Weights of a small GPT-style language model, trained from scratch on English Wikipedia.
Size: 14 layers, width 96, 3 heads of 32 (1 for keys and values), MLP 384 SwiGLU, vocabulary 2048, 2.09M parameters.
Architecture: RMSNorm before each block, rotary positions.
Training: 94M tokens, 2881 steps.
Each number is 128 + 24 x the weight over its row's rms, rounded and kept within 0 to 255. Layers, rows and columns count from 0. The size above them is the row's rms in percent of the matrix's.

# layer 4 attention query, 96x96, rms 0.117, rows 68-95, columns 0-95
size [ 85 106 102  75 113 116 110 106 100  89 101 106 133  96  92  95  83  99  99 105 104  92 100  94  97 117 103 102]
[[142 136 110 145 162 134 131 108 108 119 113 114 128 114  90 139 148 131 128 145 189 169 106 141 141 161 155 144 100 165 211 101 113 158 114 125 130 121 102 108 115 157 117 108 171 123 156  94 163 123 125 142 144 140 122 159 113 136 116  98 141  79 137 158 173 131 157 152 128 140  98 135 129 140  92 116 145 140 114 127 139 171 122 144 168 142 129 142 156 133 162 106 129 148  83 128]
 [118 168 107 142 120 157 145 140 130 115 135  99 145  98 119 122 140 135 129 128 185 159 146  64 141 173 117 144 101 129 176 135  85 151 149 127 115 106 149 103 147 172 132 142 168 133  76 119 159 173 114 106 142 107 151 143 129 123 126 137 144  90 132 127 177 112 113 127 167 129  81 130 120 128  98 111 132 154 158 165 128 146 114 150 135 141 130 111 151 150 174 119 145 149 120 122]
 [130 131 110 113  88 130 104 126 126  95 105  89 126 125 114 139  97 177 101 137 163 141 131 105 147 176 121 119 120 145 179 128 135 156 108 137 112 204 102  74 132 145 150 139  80 128 136 138 161  95  86 146  86 128 123 119 110 119 108 115  72 153 119 152 130 148 125 151 142 153 145 121 139 101 105 157 116 108 113 139 132 120  85 136 130 129 144 130 111 111 111 143 135 137 101 172]
 [162 118  90 166  86 143 129 148 136 134  86 130  94 100 138 135 121 126 126 110 119 104 157 198 121 175  82 158 107 168 108 109  82 135 154 124 131 167 104 145 155 123 131 131 122 107 106  83 120 131 130 103 158 112 142 144 140 118 102 130  70 108 125 122 120 138 101 126 146 160 108 111 122 118 139  93 153 123  98 138 132  98 118 106 132 124  77 139 146 136 123 165 158 142 149 147]
 [117 142 124 119 137  91 146 143 130 136 180 148 127  99 110  88  86 148 125 115 110 147  68  53 127 114 172 148 123 140 132  86 159  99 114 114 121 107 120 144 144  99 105 150 148 156 137 134 123 115  79 105 106 139 147 135 124  87 170 103 131 117 118 138 135 142 123 142 154 130 169 151 144 115 115 170 142 105 160 125 102 146 141 153 145 157 117 142 122 118 105  68 125 122 121 142]
 [136 131 136 112 110 119 158 175 163 196  92 133 115 125 125 157 107 120 147 142 143 110 150 108 115 112 136 119 125 133 104 117 134 107 121 112 105 104 153 109 129  64 137 157 146  90  68 137 118 171 134  67 105 129 142 175 116 109 145 142 142 141 118  81 154 103 143 126 116 151 125 148 122 142 132 140 119 140 112  84 107 130 160 134 133 163  87 113 151 110 128  99 157 138 155 110]
 [166 104 138 117 171 101 109 139  97 136 108 119 102 133  66 187 129 115 130 156 156 142  73 164 126 151 133 123  92  95 121 141 128 101 145 163 114 127 123 138 157 124 135 103  97 103  98 158 159 106  91 121 120 118 115 139 120 130 102 129 128  94  98  84 142 117 155 146 126 156 119 137 152 141 155 128 117 111  83 106 138 135  97 147 119 123  93 129 168 104 139 151 130 138 105 177]
 [118 106 147 105 133 152 116 118 124 105  94 119 111 144 133 129 149 124  65 167 153 184 115 117 142 120 111  78 134  56 148 124 148 130 134 102 113 115 135 133 125 134 151 130 193 140 121 142 125 126 101 134 148 126 113 198  92 123 156 127 155 143 176 147 131 133 150 120 121 111 162 140 154 120 113 116  95 127 173 126 164 126 123 126 106 147 147 145 120  95 137 141  84 111 137 124]
 [111  99 115 119 182 141 104 110 129 125  94 122 102 170 113 145 151  93 129  96 131 125 120 106 125 113 173 120 135 122 158 158 143 113 117 117 107 133 153 109 112 118 160 117 161  99  64 104 114 100 113 150 103 142 119 124 153 170 135 135 131 115  77  88 203 104 123 124 134 137 137 135 129 135 124  99 129 175 109 124 133 134 133 181 138 124 116 145 160 110 133 157 170 158 133 114]
 [ 84 109 139 114 152 150 140 122  98 105 114 125 165 133 143 137 160 111 132 109 130 120 126 124 133 161  87  94 145 169  91 134 119 118 152  97  80 122 140 147 138 118 125 140 115 163 111 122 102 124 141 119 160 117 123 143 109 145 110 147 144 128 141  58 149 123 147 144 141 144 151  89 173 180 153 132 121 127 133 111 105 111 109 129 112 133  90  83 147  97 125 119  99 149 193  81]
 [150  99 145 109 110 164 117 124 135 160 105 131 169 148 149 146 121 145 127 130 123 168 115 120 127 138 112 156  96  89 141 116 114 106  95 163 124 104 118 143 171 116 140  92 125 170  77 137 121 152 148 160 175 133 142 136 184 141  87  98 121 109  97 125 141 159 103 151 105 123 136  96  97 133 117 105  99 125 176 131 156  68 155 158 137 159 114 137 142 120 132 150 122 145 116 128]
 [149 175 151  70 156  89 120 141 118 112 114 144  85 129 151 135 119 101 131 170 127 145 108 114 129 136 181  77 126 142 152 125 108 150  91 119 112 112 138 116 128 129 135 144 120  92 160 167 141  84 134 125 113  74 123  91 109 166 129 133 157 139 144 109 101 100 149 118 105  67 114 105 141 135 158 141 144 140 156 138 166 133 109 139 126  89 111 145 130 125 116 130 129 133 110  89]
 [146 135 128 147 132 181 134 112 136 109 120 121 116 113 119 127 156 144 147 117 187 163 139 155 139 135 137 139  94 190 179 115 129 184 118 123 104 147  98 156  98 145 133 111 140 142 188 141 176 159 126 165 160 139 153 120 124 148 101  91 151 103 131 160 111 160 157 136 161 132 104 138 127 116  87  93 137  99 101 114 141 130 112 162 147 117 148 135 139 139 140 134 122 152 131 135]
 [ 95 130 134 102 135 101 132 142 109 143 145 151 150 141 135 171 132 107 112 157  86  67 118 124 108  98 123 122 192  87  83 138 130  97 159 115 148 134 160 166 134 136 139 142 133 112  83 151  76  98 130 112 131 105  93 141 131 133 141 155 139 149 125 115 141 101 106 111  94 149 150 111 140 125 196 110 119 140 116 114 107 124 159  84 122 113 119 106 131 121 136 165 129 133 164 126]
 [138 130 124 111 121 138 120 143 133 116 136 111 107 114 146 116 127 153 103 175 128 103 150 178 108 137 164 104 181  88  67 154 136 111 143 112 138 140 170 122 151 106 120 167 108 118 135 134 107 119 126 149  91 120  88 127  80 102 125 157 102 159 117 110 118 110 118 145 127 168 148 112 121 120 138 160 106  99 119 108  91 131 129  64 131 111 131 150 119  96 141 140 149 122  71  92]
 [121 138 151 100 120 113 144 159 119 149 139 123 113 140 150 105 102 141 111 171  96  82 102 111 113 102 102 138 153  83  70 149 140  93 163 116 133 126 150 145 126 124 122 168 119 102  99 165  81 121 121 128  91 113 123  99 113 123 127 144  85 153 109 122 132 110  75 112 116 140 156 112 147 107 142 160 106 121 160 109  95 107 125 126 106 124 132  97  83 118  85 149 123 138 140  80]
 [100 133 152 117 149 165 142 133 146 121 117 106 109 147 120 173  89 127 102 150 161  91 145 150 122 154 175 139 139 114  86 163 147 107 143 142 180 152 158 119 172 143 122 140  83 126 122 150 101  98 168 143 116  93 148 113 112 124 113 128  56 150  97 108 127 117 116 154 132 147 103 118 131  73 131 135 120 114 133 108 151 110 109 138 140  92 143 128 106 112  86 141 108 135 111 114]
 [124 117 116 153 106 117 193 136 120 111 113 128 109 143 117 131 108  88 106 103 148 175 132 122 129 119 143 111  91  94 144 132 130 121 119 152 119 130 154 166 190 152  85 119 136 151 147 160  84 133 150  85 144 121 179 141 118 141 139 164 115 117 137 119 165 138 136 138 175 108 129 157 147 117  65 155 122 101  87 102 148 117 113 132 110 147 127 115 140 131  96  88 119 137 138 141]
 [141 118 140 113 153 122 164 155 132 115 151 109 121 162 161 115 139 114 109 160 125 102 125 106 142 102 101 143 147  70  95 152 132 109 170 129 186  86 172 132 110 129 151 149  94 104  94 145  83 154 139 104 101 114 136 132 104 121 153 150 123 113 117  83 183 135 135 109 117 123 117 138 133 137 153 158 115 112 144 129 124 113 139 149 103 144 115  89 124 125  77 180 150 140 130 100]
 [127 131  92 163 125 118 153 115 118 143 134  98 150 123 106 110 120 118 174 118 171 171 145 106 134 159 154 123 119 158 217 105 146 183 111 126  92 141  98 125 138 140 110  94 158 159 161 122 157 161 148 107 113 168 152 120 160 138 100 117 144 115 134 169 141 137 136 143 159 128 132 151 149 142 100 114 154 114 103 124 128 113 126 157 157 141 104 127 155 133 117 116 138 107 110 164]
 [143 130  97 141 128 139 138 118 106  81 133 116 157  74 179 136 149  93  86 129 172 142 144 134 128 142 101 102 135 151 182 121 123 137 128 117 159  94 104  94 170 119 120  57 153 130 167 126 144 105 119 143 134 109 112 131 100 118  81 147 100  97 154 155 115 147 152 129 130 137 121 159  84 173 136 130 153  99 136 134 139 138 130 114 143  98 140 153 124 128 136 123 134 109 111 158]
 [164 124 155 122 141 126 109 107 158 122 124 133 139 110 112 112 126 142 119 149 140 168 125 171 152  93 128 106 110 141 138 145 120 122 128 131 151 143 128 175 127 162  93 124 130 159 127 152 152 128 126 184 146 149 142 134 104 144 159 109 156 139 174 148 148 105 120 109  66 178 152 144 135  97 112 147 108 102 146  85  94 120 124 136 157 109 156 168 129 145 169 116 118 170 150  75]
 [115 106 102 124 132 160 139 107  92 132 146  77 104 143 167 158 120 134 108  96 123 125 139 109 114 138 127  82  78 114 119 131 141 168 133 129  82 112 130 161 135 148 115 128 122 145 141 108 152 137 113 171 103 132 159 108 104 120  81 146 127 118  89 128 117 128 152 135 165 127 127 126 153 119 104  92  95 121  69  93 178 112 139 140 138 138 143 122 151  88 102 151 130 176 166 128]
 [181 132 137 116 114 158  93 129 144 121 115 141 122 115 121 155 128 111 154 146 158 110  83 169 135 108 154 118 186 150 120 112  70 105 132 104 128 151 139  92 113 106 115 152  98 138 172 135 156 171 128 157 150 143 140 163 131 136 103 116 127 123 132 136 103 132 140 130 120 110 112  80 146 132 126 120 151  79 149 120  79  94 114 113 122 101  86 112 178 100 129 155 143 113 147 140]
 [164 123 117 131 138 131 135 132  87 109 136  87 145 119 120 124 137 198 144 184 165  92 171 138 134 155 116 105 125 128 148 134 144 125 139 119 144 132 160 147 142 103 122 121 159 118 103 107  83 136 188 116 111 153 125 150 119 194 100 135 130  99 108 106 123 141 121 147 136 111 111 125 132 201 114 160 142 126 118 126 114 127 141 105 153 114 158 127 131 112 136 134 153 123  99  75]
 [109  61 137  93 144 131 121  94 170 134 111 103  76 116 103 157 132 137 138 117  67 105 126 116 143 132 113 147 113 101  79 123 118  85 135 125 102 110 111 142 129 117 135 104 152 146  87 145 128 105 141 154 112 166 148 153 133 142 137 106  72 162 117 151 134 100 107 140 132 173 127 142 120 112 126 112 148 139  98  99  73 134 147 150 159 134 134 111 105 115 141 149 110 163 131 117]
 [110 125 122 124 173 186 106 158 163 157 139 148 118 145 126 202 125 121 123 155 148 156 117 166 103 148 151 108 143 117 119  94 144 124 102 101 160 122 129 186 145  99  84 104 144 139 120 116 128 105 117 146 128 112 109 133 121 151 119 141 146  76 135 165 175 149 135 136 156 128 129 104 142 143 136 110 129 100 132 137 104 136 153 131 124 136 103 174 178 131  92 140 109  98 127 139]
 [109  91 132 108 139 110 166 110 166  96 101 136 153 158  90 113 143 145 147 152 125 155 110 158 109  97 156  95 118 141 130 130 209 107 135 115  95 128 164 122 140 122  78 137 126 124 151 132 149 130  97 129 143 156 109  99 108 126 121 115 160 145  85 113 128 113 127 183 135 119 116 182 161  83 161 138 138 136 137 106  95 133 116 130 133 157 104 148 153 143 133 123  99 102 113 122]]